From a checkpoint of a small transformer trained on Wikipedia: 9 heads of 64.
Each number is 500 + 50 x the weight over its row's rms, rounded and kept within 0 to 999. Layers, rows and columns count from 0. Numbers have three digits each. The size before them is the row's rms in percent of the matrix's.

# layer 4 MLP up, 2304x576, rms 0.0357, rows 471-577, columns 384-447
108:527427498506549519513430546535546438549516554555505540432384529536477420528528447482611580504510574441464495482501415490459484480620510476472527442505499414501547463547546489423559624500576455
100:463545513457509441451608522564532537472415488495517458530405572556545500501496549636456448397433527471462524445469395483538491571552324402471465435485543499481477561553400511571430532452542479
092:485513535522533450526611553510455507478615533468462389444502611482497561458572463490479470414589483574424403517633536479548560500528517476477453566558479595491526575548522474425410497475557538
094:589561538434519495484461387518474522569565345487490495529385531486566503511484484492574498529597536544462443451449486444441536494488468481443438485584536525595548588429516448554509399502499408
102:626491483543517480599530589529560553556522625527498513493587563502471496517468553478396418472479420603440541533522496481472452521499579502450560494522438446541487473511528522560542538462508561
106:534595455557517512518483511493493495533472514466491493502433516463501523507530385483406426574528472542478417528549468552487402471507512519545482514515487529400579559500441459547553501426530475
097:500453392525541537544585478507421491531463508508546507445422556515457438513476457506466445508525522443469454469481553542485478601641546502569530438570541472450497518487524567446500560464533520
101:539522466516500432540618398583375544478443476436523463563540466521507426472465559424461549547508487432481487550555548543516628556562512521534497526584456502469557471398495504453480456486446525
101:495463519489534478506523405572509526495522563526528530471491631451509604585500490464456527557451535460457556521528501435440504442479552467557494514545460453558468530576514478512575454529488480
098:503495641468444534542457457473537466461437477514541578513561528629491549572579450539533499462491459479477400510583544507528527442494578400502567548450498453480569513606565540493492589493492553
093:488525498559559491388539478529614429516610492542497453475445460523496494516392511473417517563536512506421525510433384559591526478529490466438460559523579492585453570465546482414482569487489449
098:574477512597497417533499503620498562466506516365538513491539561520519448508452470587584437393578474556486504435547458609529491446475461494584435497472492490451495436515428458523513518499448549
103:492539414487494582494582513487490425531467559481510495416595534457531522492508602489584469467521622508488496501509439410536427516473573472549486540444491413472456501555427463556493485466554460
102:515477526413493499569529416479517533486579506550450508482483474512475524548496569561504602484514539437442556496531567481550443492578468444510515437535420444432426528418493480478500387478492509
111:480439464510439601517593507534491460576501458538482449552494522541401486483484483502563487582511490420539512471571455495484439496543454477462513422495560490556539576564592544483527501441472553
110:601545581475474531550484518521558498490563464493531513548519534493431554567529507526443458566435455503378521501499442400531461697448568459561550524450558469505480502452557450548450495569506453
102:492541464475479481475493542479469479554470493495549487496524487508491511541424481453474530525455573509531493528505488569432425588539442488502444493452510640457593452516500461478548562470480455
100:503437446609471469544533475451481542526500507501585443521537502455458553529495531478522409447501401587557505592565388560427479439582507454514532592515533438633395486497495439560502487558472548
094:541511534547607579506457518544571417506406559485569450588469455441464440521481557523552488440560468500590481517431415436537460450574461518505553535445458485427519467502603459484525539452573528
094:484434502486497498540504434542437574544509369513504518584537466549523503554503578549501539459550524557544479537448484530574492552600576531481527558588541470444520523500476458531529493456522498
097:500581522470519450561540435526447471524569459502510533434524502500523498497471493416473522497499589491504431606458537552554494492513371509391535421614533457473484536472619550546616456517423464
092:437550488529465537539539560471539470534536456474510550511549449495477432414448492505493512478526549503433473450506508537471396406518528451560528485495509526520520476491429523507441549511411406
101:511555478590456510417517496545441463419458507507501507440478564373480502510573452488482549442457585501437514406504479518559487566559524465437501508450437561440525397441536545550509532432511460
102:521437454584590528469512540429482483492482413374525505510520526482511495456436530515396483484546501494494553531494508544489551484439434458515513596476492545464450404564424562490523544492494475
100:533467514396562576416466630495548520352502483529510497510455508493519574532529383491479565624394406458548441441506567445562485529489577640495538477506473497558462460538433420475462513569520505
086:583477555546533421522530632461576493533494451447496536580530578411444444458549443446476497516403497491472542475470482553469547409508506439494475526545513439546479485459476500509459535401436483
099:511535496506560585447527402529511522510476474492507467491485476465453531484506550551584524477512553556548457487533505605489546487443448539404449560563362589507535629552496428551480485404462452
105:437478430505438506531576499424568415408443569491530540463489473625441486536491431555437463542530458450502521595442476416565464557554523464472560549610497444502523456489469516564543542441446539
096:452554444517529532566475487402630533461465490481582523473429600545538574396427414465497595559469556499488512541417543532479465526474485561507512536518455504516525534443414513519478456576528498
112:459502496543521483517427545451470517487536454461549505560447534409515477507531457502475544574365443515499487471421555525463589502470566483528489491472491527493545469585493413552469458549535534
088:523482593506434452596511528434441443532407480500537457619478487402452463523513541471527494412438507558554475460525536508477476509569472432527579510477618464540487569457385543516618528531433573
090:528556621457459462383490514477582533484441448509470559430580515514463455507566516528471424477543501499509437528529485491550430540518505500493404463589534444426562525434507476473483489515474561
106:416418447543482489617573568462483444480470504508467463467554444481546418475517426523471414490448591493540453460551507421466494492527488531491480515549419561513444591491488457550447484481555525
093:476466425547584469543596546523520514601514522473498560546573495427459515481505510476531449488483455478468531466516497457518437545597407528515439447483508506519537539490514550515491570422542504
105:544501494495496441484493417463437571465594369526536560455485538508478403474472448602476497499504467521433515446515537568522476521501495623509533530560483532456382475487494495441452488503503429
088:465555502526492500497527533531502488411444518487501514501474483423461527580536541552445514446514542501427536469481548559481480506404515584484464402387481471429546394470459550444469486529532524
092:524490512489504481526556568480478525426486452479502507511566518493513465540555468446490605525501602457470570498391560537506499366570623503519429418550584547452441451467568536574495492546511473
096:478553497481462576375429293516537520515529469472619542518437572530492500523479441462526538486546514458507546504601537423462460573471541512544441566534490522487434537500550573457557519578458515
097:520431556565509429440524504558571546561484498508502481587515506472541521608434480479548480548600460389513444457460538459469542403428481577513414472446466525522551591445492494573566481485457586
102:425516523476564523379574509479345419488600449533502511520529492521505544511585487471457512508491488481429517574532509563543446545419448558458530425491461599456515483491515528514472541512513453
096:456425449534566547459479591491526513555365471473492522522452524600526511496514508600499500399484454394469557454428488511577595527482519479507415510521490457571453501531499585500507551478483381
101:653493545463533508410433528496510471560539503477493526467425497521456462450477530496468485477479610525436448390446552528524429551432503503518505463433517480448472404466465465516454461535525508
103:555507361479442567532530554585469531436449521453561450495482521436456440510522484503550532441592568619456435478449444549491567428486525538468495505534494513505515624443503430510452440442493597
101:540492557507490458453443485533526535497549487562494477513566570389437418498449480552519379451434499547548537477492472497494517567517409581557468575477427491572548471467571587463616544495486474
095:495574491526608439518487486448521430401386436497577445576478497466421574543520452442554562584474453455498432458452471510674500524474452484451534495540498492409461536422581474485468551508505514
102:550457564488466458537454519498556495428449495483481495446467531467516428580497482574488550462511455496512521653516484559554479439589524555546463491488575426552443501622494498550569518442514529
104:521387542538504422442463589516509540533500566455569509492503547604518463444524543551510470458521378453502456496419549491466515541494518456457436516496524495506492475446546570536563538523485414
106:395465496496504522473504502463460540477508553486443541473502567444577416577567526474497445604443485522456632508554413501458471508465442471494539561484505522525605533512521535452488496489466512
103:471460528443447538543446521531525499537531555531483466497509431504544570532442521590505504421513465539507627567574481440495560567499458478548550552413503585536485480488558404563399495508485451
099:536468527475450460479508516562549509479505472577528521503479375486533450490526518492451489495487404480505465589455513551520532555531435528461448510474542460477516555422431440456562454576428518
098:524453477472424486495502445486562440383500510424570542553484513537503533400532523477410548555421449515407412508479580493509468454425498446436507505449429447513517452563567499498518495576447465
096:578495462525532539490549530512555466583458592526536469505537497577465421489451422539560624591453552463485522500506455569516629529433489459474531444465480518455426485561509501586503550628521421
103:556443529484481503407536499541569617328379535528431553497522515489475499509489542436576522474512557511407567446561451494498498558529437446547490605550450520462517541489528550543462519602562547
096:443572520509447454392510540520472500472537494500606539435489553455503539481592490566577537518468450454482504516472495435391488510525548528481479444556514544470476437578489477556428513483536557
097:477579607539555507562473475488420497439510531532511554514542510514505495544477427486418401393492509463517468425398477508612482485495488590513518540465454477595538527519465546428503460581496446
105:493518510489530516485466479512508388446502516508463522427555560544520592526457531526479487586546456532486493453570599421548488489523504565574553537484457440494497589435445524460582531541571465
093:500529424557462492539542488585500538488480649535404549533528564508366439522418567583478451496433529620487523475445482583490474441590560479463501457518467476466507453479525518442532563527513431
091:385502525513432530527438540519517428459555457463551456424538540530479492500551509504444492568472531552556419606489467581541463463540557618528580488412522523540511516506474513453548632467565569
095:481522513472546483569416492407470383532483515457539510453559482597567552630475456617579529532471421538475470479500471574477396570452556512544589457498486545572455543516478501627553557470565495
104:587495446488494506496544558544455494469571512495501574476497458452473406433461575486540517410468445468535494465580464495455434517591452428511503491493550505567475520528543481493567506581434460
102:488440421527584522525523479461460514543488538490549586458412532480497542538576491512560526576472514516471412493645524548565507448482571552428517539475480631507509526501436518479562504474564490
097:530492535516610552492534400364587481549511505546604485487468396485470478435480406447547503471544484543482489480421511594477567546512612433489498548504463475428509450470555580536494496537534460
094:520629421558457562432454522547512475548514437552531482537548467534492479527504567491518551514530617502600524555479475514539474458523491551471497461552404480435443469604544484507464454536427448
100:417453560431376313519440466455526527470472637432444445517532569575546519546553499462582621448464478434503567493398528493491465511398508519430456470441471574441472520534454472488448467437513444
104:510532471539579518470477404562490485485388528606516498489528518398483558512576456520453478509505475517549478466451566451423477506415485428537527511506552513532589478610467524480551534487442465
093:480469471479467437512539556507575508497534561436450540458566538429460457541416543502437514447549478533514474560481528481531444444415532453528526432552477516466510560542488518567455543643486561
101:487521514455334566457493440405524430515494442502540481550476411573532549504493587618481527503541476575468585545435611496384572462532403553447413496597490436481483439544628531534534520473513565
102:429531561504419518528468535512534496429612518530525570457516374522523447406487563606476515473476478550488448510430483476476441458495521510423566544431459550524427478536618451573495578460434530
109:454399489506440496506506510604571507502539511547572520486466438545577507489508482557594445461539527458482537516598448488522447543464471545518535527425430467578531418515474446400546487554526429
101:461525435431482565601556526451496424407543471528534481426519538507434465517576409588442520541471450535499500536521553485481438491562535402453485448474508436482443454457594528456510540479452408
108:476594525474530537506524498518457548538573467473571556484493378551502496592472470516552518414529503521532531465567491566524450507468505524494456436568449440447502481448513518470487496513414529
100:519477481492464468528502458399491530495457564504569554480479456484471462401442424545520505463557410454422431459537465442458496464479367526580502456494432544495478537461523489499549577460491531
108:499602441488534550377557482445503505424551559522468476462523441492523431481506537523453564395490476477522439503513507525448455504519535479513554424538524542506645465492506511477437506536563531
088:463509566543490429535569464533479594545504521455496417537440451517425576519517544501504532467410492422506461529548550515424455400593492548547386573457502484410487442530557550569501561524490491
093:457524395492515486564565497549573568593490589482474419525457507537434501459576458480549454487567522587495334490528477409582592484462569553521488499513431441585458556532531529531410449494558564
104:423576454452472492483590526547447539429600455430495439649591468490443516404529377472499555550464509514578471412488478428451452565484501489464473527531485457585422494595526608515485446520539537
116:468499489470509508462462549557491499569514457460569582519510461576473479479449420486452480474440447476500459473470477447544656543583547501485540535563505536402412445440505446472437560513446567
101:501416507507519499510577551572485470487523556445599576469500428566451498544489511478442537507489474405465497438492579493595324480481581569585414525515516496496395637507600477538522432475365483
095:504444544447535446518489550558451482494500512494515520484480419473545475435523417514482506439485435508506537469495505539543482419494506496552467538493444444444489520532582530507498440500390523
096:419470512473506510442370585543489550510405484560444528546447573523474425465512541473523516517409475497529547563458576441491546427474566490586491491549481544456527405485416537603471505448519500
107:459497467537546537464511513456449463413508446440475598557459542481559420443435441515519442523569458528511470485509470528543542515499495556501417501576504591604557512522525529549517492499518518
136:473504534491495533449518560401547509553464474506575448460583560514520529558632513581601580511467551634399484457493422393490505427482560417498555389418466396381531491496533497507506501462442504
093:501482528497536497493525423538445384477514608540510533431472448391537464482488536516483622592466518552513469574466453526609530498478583504553543499517476415450481474493545525541542436482384578
100:524583492474520575593534508558561473529428451503577457406465562481487491579550433520529448493502486578447555537504556545526492564544557528483508504439476496549470524484457535506561443537454495
101:511541450514515549494516490561526503573530548542540481524421472468530482413568469525574507505536563604514485493494485498536505575432560485526479393593515441421480538477435385554451442562496533
093:530490419415533493507548557558523407507481482420534420457535473474486425577515474598457462387458575529500476506534359485480475582459471522444483521498513549473460483529506500547509441510543507
103:490417547589472527517616526526449439591511572500502573499491515560519462529515479498514508534493389488471496491481422541439483449488469460424463495555471512429651506437493465578496520502479552
097:490506446534534482473534558464458485463453511513552542599469536568498507472495487525571482417462504454461459384550544469472513443415487550477594560622504542541492469326355530553551562470566362
105:578528471468397494543449500462395551489545533469526469423536400488496493418517502498485463472433503554460546417520516492473490509457520476507507536543490471497502491551565426504479467464537539
093:452438546535623506521504490465510538508514456462439447513492521478454455471561417512425510578472547573513451603479432484417535501465436419535413621550447489477494494540445522470504496461528464
096:496415359534452552523537531507449425541490522561556525481460370444515445578591584497571487445521493546466508494438544506468526502447484556392536489466586518486478580477540534458575478463430460
102:481457461559505482570548411440459432506474608534587623538512531462565484424445501624475484529475516421538586491502550562487499544419418487518434512470476409468603483414543440416563485526566435
099:497486582539497501497468500443485520504535447390426551520589474558548476617475532509408592642476488525501469459538543552411567546511407388468577517538493519502503461461499526573533385595489500
099:485536495547529490479545511406507493483544444526502510549485458474452476502511493516435475460439590489564510435598496526586478574455525534449559541395548513529537430410529523455466529566492444
097:534561528482548587555561535479407402519447569457443555521430535526512562575517462502483476496624477569495459419511472377517459534512501529527495461512527510428502438523448542528560498532488427
091:361484463450479541528553417394458444561514451532465609498593442484560544541531481532474500458486522481544408538491417552554441539530459483558536471640526558514478429466481500477378442529424541
096:412457485468526493480418502520454445469470499533549492523459529562557509554483552487539505569506535479383529489537511439507556576529558451494435408459471401482559521532479419479485492495419465
091:524509473516568506526441473428602419551458487454540496497571546595454507435494538553519513500535454464414578499432528515410596483503584554559477456518531452485504519477458524514579519474552579
098:488446553567492491554453446421558467474552448455539579462466543534512531545408439576443526468546451480509523425521446487490473565450455443552509534478497503563467433575444493527491468462388540
110:520551499519500473577442454515494522360560506440533409438477513528480522504522543491495466413504400547526542525471450521519554497494563453504369546474499457472488563460575481464458414502649486
102:563486392515503537510571471409565541510401452482537479543483523483471490590535530515560538572509473535490503487475551591462453555494557477546567473554510438530572478507538563453550562546486556
088:590443405439575491509486436544463425525547516486477510539485513503518519454561448588580547610559459502460360524541469453511474527604441513530428501439433474514405461461512627489561537458460538
098:464464465509468499551399572486551563489527448435447550537519530508363466508519492583521535461535517574499480542530504575448524507499556495387509432469498512468456533443474416457641464560384417
110:567467419522510551455629445490458555445424587487502402525506561483507501528538453489552454441540524518486470469492467454477548546472518538471548482424486552415477421604642523524506451436440471
090:521468583485406539482504455572380414467536563433541494532556491477484522552487541526427425502537470471476435490579525493471425462538469596511470444486530534485488488501423540439493508426520477
110:446498419540507420408501515453568521483499540486497478500572490542505588441484488495631483522392401498554604477407511397455417506475517515447514530525363438502514516559650441546591506508494431
101:439464491546432587529472542373532455560449544434511500488520420483470474526508503537485527407460518503566452490526460562504530557479416568567570540489473497510456477534450525519496550520477446
# layer 4 MLP down (transposed), 2304x576, rms 0.0357, rows 471-577, columns 384-447
104:424495450467563492469457521488475452365538456528490485564500513560526584519551420419528445552559462451519523485584437392480514568384513557503476595468488569497585529536560513579433405504462474
097:493587484560513488563507422447442455558451421567428560497450498408473601497531464439522468544498502607483482525399475427533510466487578585502537557497554445517372504507470482451556478488452450
091:489509516481393481442572535491553507534408508434508450518465448499438593567512608514576503558469547563563461572421470483428446526416495398397511441463523543451482500493574598494445537496536545
099:465561460426511439536490538477450514490466433472527586458506517523472543541487430524393611463496434465477497474474519554488467508485431520566413487519510479593542501516558533610459605553532549
100:489406505535485435478442500463454484433507427465550504508531454550462507562514490426562394579505473561466502498537612534542538513406480485455561518466596481478463530528423460540550487637549464
101:541530483518498476455473537544578503553502468510623439464496566483454524546551538511500483587516534543482515512510504519456544505438513460418605564572506535499507392512466473524484564395521518
098:540532501574528403468571503513494518547518374524442480543459646522511507467533483437508512466497508495503487541506532529431487500451476469525549510427540431461429514490429531466447476510500545
103:408490506544551398506550456483507516533475582561536487552513562505597385507390441512429431441474474517495467465460503606540485448525481520453538540563453459402534509479568523498421498541405451
097:357431544553490533502528546461444502441551518516540506392478503460482564536461577516564451486494565563529471495521425441481431458470515570441447469491482566423528541436460554516420523499487411
097:518466507425490406527539447381501617486378373479486552514535519457470544633476488519511460513488492494514486435524428498422491487467534435520458498528467457482490537398490499465608603482514517
097:498426505463513382540554568462531480530461466502460533541502557458479578352598591517475504628514538571477546400424429468499543567434492527529500507538409527540490454436507446525549591475559523
096:504488497419463583584464477499539572471552444527394508596489525476604525473457569620545515468483525500528401529556557412554574417528434529510556513447535475529448512515578412480506433457464471
101:533448526507481543468441589427590496478445516448584543444649469450496596546427476569533459500502457481480508498521484414415465643506516527501509487391511544460450582483555526425483502582598481
101:483456548495556533486500530458453463478471538542453516504431555456490408485549513599545591519437519472490486511380432663431430494501476547560489502581489505558466485469477483460475490480484531
106:457470532580515491571559429525494515519577504545494482466486478500517502427505553498482462518506532477609464507629482445472481402478466481544501492517534462516553504497544453442453490415491421
110:468561503518486522510478526568520574397521438485498463438556475479454525511518462566543504416439612607428545523479540573426470502524564433495518447452510567521477476532580563495421455496495407
100:360463494554485482538446455519546538550478457427510618563475469516475429399604524466515502586465427446471475467489459528481466496470402506517527548467463497454474514547585488555451465527516539
103:534552567421453452476513519560530465346458422562556545541537543446483480493516460457484511579532497528564482554542531437525491497503428445535570489482513478463609470507436485485505465580483535
089:502414498531416606473542503410540545542506475606574434526483477532490498496537487569437549458558529506511497492524523522447473496547481571458539584474499594495536490546474457408528520511488446
096:526507497465404399560435550536481474575521548468533444568543442526551460513547423510410469477507528423460436481551520465529509463566408492440587554473547570387447489498439489508445498478541512
093:526428545507592576480508493530474587448617408506543494456480540466492502535508486486490526451547504448428487483512469564474507485571428556602509511402546621478496453547507472472546503472478598
089:489545536434505500453456469470473611553522583563503438535604496537438477485596502552453511557619563604479537565542522480521500568584495480547496378512479624459486559474582489430516447520494568
097:560574482422440589456425558573440435476412462486410445439451507394499539468532524475515644556542500541456485516426469448580496540644397420419524469500480577456495470520533319567562474473441512
091:542457656463493511471421412564576496416415604460506451570452466557494476431359462466466524565523521521466494447406543484491522526516512478511584469505521563510455535485473385566512539481498445
097:442434576465564565575509561457461507413579519517505591514547534568523519558474519435540511432505454441459453461441362515477589501416470567511480443561509425563461597429419530478537470503551454
092:419551476440499492590513529485469529461535482470404530489595512455492505491474500526521508549424536546428427428511466529502423550558423502568511510551463498502511446529572428557540422538557445
100:444464526470442571458539496484510544585455403586507550442457525488516493583464512549602445614526494473491544496517509497471463551541544508515461548533535551575482442555468511516514495484543569
101:469512448562447539517540476546529486471551523492534452479446496528462524570513521373478478475512486483466453524540481525515560489611469479534534529442431506438469507490529486577479461446436463
099:510481494416479573616476465541536537448511532560473470483434499533560463498482381487506471484497526522538522516456471437405481453530456466520489451421511442426438432452444507549563562503450515
107:490525548554533441471495593473499518423498524422552631520462585477528513457474435435551586483427536518466427500398456491471459424475487468580448517436532490553447553557576526412571538583485462
093:523513593545595531568601539547465495523498515610473536508480469432456485494484387475564592579454453601468492461544484488509511620522453529459549539505552447536500483585499498540419561525555501
089:514407618533531635477547418490383486488462586454482514538407550495488455471518575473582436553468579461514537493414626436482525569589501485497370535415431512570474509478484393516567383482587505
122:429462503496516537519461549534478539598452483429547487458579485508501600539521546540460501503377550562487521542498550478449552563561525465399494462504546498502512458507490444449556491593476429
096:580463414459619447490432540480516471499438477499457429521436573492483557497547468451472408447520394519495464478472481463496509547493516461481487583501455575565494457417494477485564571469525458
098:569509498523580455514468438618590523495550480476486488620449515486535400483474423574519548459531439499482527512582456502445474500489557544532464553460490480508512520423511544545564499484434438
094:496493556575492493487532495403577503452522450551496505464455395527477432554508484623529485476486503573536437545459377544487503483557543525537501428521479427556554496480481485479564504524510597
098:483438453436573474469547546533564490560539475435494443537541530584428576470479460543499521586521544513595492478455511468461436470531514544466569476482537574468473495445454436502551537508460512
098:567454418396465567448471513504483514526628472528513555568465496589506537494509477529536541528460441535544481555514518499424407465483452577522643548474591552504490517480523541470581532544480412
098:493499464462481487473538546595527490496416499456386555496507526458428521514490484479455507560486549545515459534564510529489491494397565480566470486614422467519438510429496541471498454484487515
105:462436533548567587502555438518498452541527541484497536497456506523565464446513507488505411504565471551492383486501587516441473536529512506508524439509501451493498555485571492570484459582581529
094:319578505503551475525526512495585460477518515450558502598486496512485432430481431514474594440453522492600553508527488444506516505463500455526444544568450495451536537523528481461488525571431450
104:449512384516431539621511521425602553415541463486525578506538461526486482476498480598453543484571419517441455564513453614527500514508477458504495365502584460378586490517491566469529456556498465
102:487497556503523590491513527542468502504519431483505577518621431545530485525566496511641493424546528567438529413496541437591417464473534565525524434528571434507491530559463527532419512466515521
104:496527569538496479402474575557478556525534464526562443477474527450360534481473514500551454561500467521548531498469493518486446553435504531499479570597442510478607495405493584507502540536518513
102:478569591541502565513436490483498464414465573472532544585593453429437433537504487484511456670461559495615427507529512466558523522392508429546484614507520545510504597461528441583471515523565527
100:549408561513463499479430557494499450474481423509504503436422607569429527533469483510398501421556460454577463453515499494518468570520395397455483532497555434499406554600515496567550494560534543
101:442481484526455463493521431508441451441522491589468576563507477482466463563437547493509522446553532498442550570477494513509452505457538464442501485530564534473477507515441556476521463464571571
103:466528403394428432538543465541468474491460535490552509488528488545551460460506556549570399497442523487571515573523458468421501479488455476573415497623435495429588382556567487482513535459579509
098:491465532484577492515489516554517499514522525540500394442466559512450498574491435430537419533384447490468371544588520520485423499463527552482541483444519442428476462352536482563491551383460482
102:610449520475487458473497483567496491444481519561580510482422578566579485422503488525458548466431486543501436486536518448510486478506634466557449585513496472499361395495486526580421505442478534
098:451476552481457463559521411541440452443512574546436429480529440360408465475413545493572502571483502517632528531448516494569555477549449514472438512496506633490531487479469460529522440477604453
099:578550605476596491476533467455500529579486463495514490481601432498489460387539434509514536548593509544517470484429488526440488397393469548518557500424501491530471447509447487543498472541468471
099:497533467497436485524482425437525429546533505495474479529493539542542451439533532555452428470494508443523523483442541470542463481444492418576624519452592500422582463514549538580455483495461559
096:538568498511625568527570505447535459522373424513480457496477496599534508570512503420515437553533508524501557425537548536548515493465488478523556523466585504517405488611511580467447475486446527
104:539425513449524500506509542553526463501412464558518514478581535507414538511472559534492435512560459450540573514547452514574514478555545466439534474552468432633491447539506557512555543595548535
101:562480547396511463549439509525521509494501534510415423591449433456466538494573600471513492529530561451517479498542442498517610481479455569475464506486486565545566514489410498474548477453419478
092:504449502503500499481570404473467506431436455466508521515529578577502428482480533423504572595546527496503532507585478427499464567487497454592415514427528506454492593505418438439557518470501532
102:533510515484509441547606519466509521542443506504522487554524563489460536456597510520550465471434511483579598423513539612457514523509511416519397539526527512529560513541549566483489483469528418
097:511527461549519435460537560518493534473547537477380500548459496543429532432547415425488537478523562501540457504533405596468487486467509430496514429515467498494466470552493487472540529541461462
100:560475550444538494421533609555468517468511419544541489492515555405483459322508450563433457429450510434550406522559514531483546449379504432541510480641522421500481478458515572477513433500552427
094:554507458420537520525489506427476509482600507530514533522515606529548666479551561544508480547423440459484492468443606521456506502362506556433503467456618495470461525550437615484429440465510581
094:484583425513509483528461451517482474491565455488561631529503464600638458480462461581459406467458532540502473491586536445472528454486464409571425524502472510525472500533438490502511474501428506
095:399477434517435535521347513531554495558455501570478569537530613492502527552410593542444460492492544473520452528439532538516470548510444549544475460464514555501388441551505540494452489512465531
095:472539439501543611480452523547430471491521534477460564462425441530427559603571443555355464459491559550464514541543517463494462433526513486464512556529488550514463508503538413485536509479530523
100:531552532424534486513479482526590552552458478481522512577562493473463437507378476499512489426575506482455499454508524465408433468405472550555502438446454414458581547564484449411476489568594493
096:476552515481579469474426465493478503530511610418550502578521586496482529510499467464550540495446413462536486499463588506526405413554542497521501505510574578429478580596455493529527565605531491
102:499527595486492492474491436517470500406527513462524570553550488461465429537540495456487492486431482494491494478451419558556518556442577492475507478390495599532492430428503495513471596535464596
099:522416469573584439504533464505514540372505481444405446547481524432527539509515588420424556535619456515526514499512432540555507505552463461541506498489543449585505400481459331493397550568426517
107:372502538540472472554542487554561551354418512477464441526532460473554435531510523513547571540455456480483479583546484476508592405482535547482455519489378448426548498507474490482462455548471502
100:491546464503484519450476454464541399521542438511559482484472435481476536529455491464490534469480451564449400469533419557505490398528486452508612493487551453534507522505513551526549482502443536
123:504476471539571421425528550542573485493519483570524524527479541506525530401542412468479507566452494508422540515448567436505511432493502478500536542457535462500559482489521517479487510564588455
096:476472516538580421502558483476510575424513416462490439541517525552539527442518573553424446570515563443474504488495528490512451490507557499496479512477614579495600435484409530496456461532506425
097:517433610492440430450569471542473504552441471463475563461443552501462501531537596460507415500472485551475393486528488590502521484489410485517508528530570481600447384533444472472542467504459545
091:679438516442562572421460550440504485438522465497578453506551513465490437492406413546501489489552529560469552474511360514458528630499512513451533487614529576543507473370480554502416453480465495
096:487472496476519549469546501548543458578569562490380539524650527523448508504549452540526562528481466605563462488570504470481521467457450549464456543470399537471548517502517551511439443560524503
106:486578435442542478505578552493538517607529527462434588576510519475541483430596445496486515568528465433534514521492458491499464462458532547594488492527508489584491454441419554535418427506553574
114:502560545455543584533541573484568523494514458531550570479500485544555533434523528471489515539420489431430504515529469485443631544550534475487512426465520478499389547439447482465519559489444485
102:414600518425496492461464529496538461427440488474355555510494535530491438506518561533442515399490459587524495488400546456549485471494493522501513550387555515537488498566514484414487443521450506
097:484581494534557543564528424493515483535450461545477539421549477463483483506469484504485500562603444516509539398503448530469418466464419536496496573625455461474451455415638523446554449490557490
094:484597525461461489523457406469580577473568533528485494470508477507459521448430450466489551622561536474549532463492522383442526556525435496422420546574450503482563521499422532459508480568491548
105:487466519529555487492496428577482435503408518476536501506536402474506502506510539467487544587435497512492447489508469624542430514536517562529510456532465429558497523462586507537507468505498468
125:506438640469516532394547570393523519509453471419624465520532555540462511557547566540546520460419500458417473492479440521480481462499508484539556503529448400409471499422535523481452437531446560
094:517410552452443499437511511542494548460449530421491437493438517462484475532453489543407577578546446538555490494500483460478534499477494488488507517522503486563423546440516522454533476423480445
103:526487566445505461586486558574536580506508426439502509518430558487576501480463545543463428477435554506545467541503384476490487491501478512539517466570530554463456493498431549466461458446501573
104:530480544468491559473470473434521544545495537500459486541568527493516519430531428472530541512394517508575465623434496560557621505547432424492438469468551550463510573491572524459478516462555467
090:603562526547586499545473560554502502538481550637467450487490438420468572506546525530508531391546493487576499542506563518477376446495444479552473533475491463625501583451513433437524469485455468
104:489566608468514533520425471465471399563538534497608541534514516501511598411517515548481587509503534398550488563604515479548544485481469560513479438459465503455596486555582513455565474474496516
094:447434403538546546358528495517534515496467477510504490527516397595544437413631496546435476415588463490536559581428600508544455438527513474519490547523509566451506474469511594427436479578512527
103:445485517524561534468465485543517517511507528595454552535517512533471449519462450500471448447467462528445518532451512559542532435530485500496487583562515512417564449507588505447538550479492526
094:490468533557417372506509471565572404500586549433536504516592465490496496510535474406555543527533430423486522472521549528542424477533503613458503425430476502452522526411429511546535506555555455
103:502462601540595450431544438488617497429512521525375549439411492450492587514515465537464496568591471447484448547465522469522489493583506475605434538544402520466520504565494536562483381444536489
099:540455456514478524598581531504558433418520532544543483426459484464567514533496540499480481509474487528596490489565512426477497438517400448515451527546504406356559470540534486575435468479498488
100:458506547464550469522516500544529468399510611500501512507481526479493538507471574580525518485526580491505555548370567534515384550519437558540509540546621547553527469482529493512479478458502467
096:480481538496419430550396536489436457553541552560476448520576576562505483478438453431503544536529447492492473471527547453466433535539499428551537509493440449533485554457468506479425489501515482
092:532505449416439531489500428573589456523572412481512496583555533393529422439475520509466574526533461539476461601487426622455469545500396497547469410434528442513453493526508514532597486472487545
096:446461546446575485372522518506433425480423486528521437525491513465563553620537510389527496430482532441490482421533451488521456454588473511622567491517592422462456483483491572516451532562583479
094:596438521490430551491493506555600529503504497490518494439515451465496422466499506536526418435409474544419536505508473453462458521561591478450499425476464573505464502458529486509489548418492479
094:504521545516453442421442479618425563440614490502476591548557456509543468472468474465450486503503568447566537449502439467529411502533427545402506446484440538459547499406562450482447473589521492
095:487540504520513570555491514460495423486631485543463516536479468433479531393447506453526503467479509443470506500497372567509400503579573463488520527432535448440467520526505494500446602460522584
105:433388526425567474461512513528497464492484485482467434496404539448509545451469537539606490490525543559568575509545581616436511496412506478457512510489507508438545428446455483507561417503553520
104:533492506537451440491400438614474609508531531494504447433532482513470511419505521387531561506518515520435510499454582511570530529484481611513461408435497509524514564424504462496442520514524424
096:497475542480534448480572549481498606486538432426549527484537566441454574507544500449411579472408554501573510526550543490434461572506619517467579494495480515473556457512481426533475463500521457
099:485438492534471511469455394491469456617475439590530528499575482539518470441463471546536538558542574562543438461530548541502488474500554386533594515397651557513529549530511385575538546514457501
109:564562462495486536363540455568543520478470474473496471518461580499461487461492419475483481500548492541452522450462491468567504471509445409460590511497488492513512359502523464511427535478481466
090:472374424459492509518475475558502482569571571527530495496530573542492476506453552456402514560534432429438458535427459542513559436436456405534522466467411468544570417423394425558529514566562637
104:470505553441494399539494542463522473413551495486616444461539438587435442503562469447602482606587446639502465523518395498548584449483559437581457567531511565478498466491507473535547448428565434
101:427469485572442570598494445441538566455587549490405398521435466479498448494506569490485385389530560477490509490505507494536469573528490478514419506557455529561425486512453468501534451496454508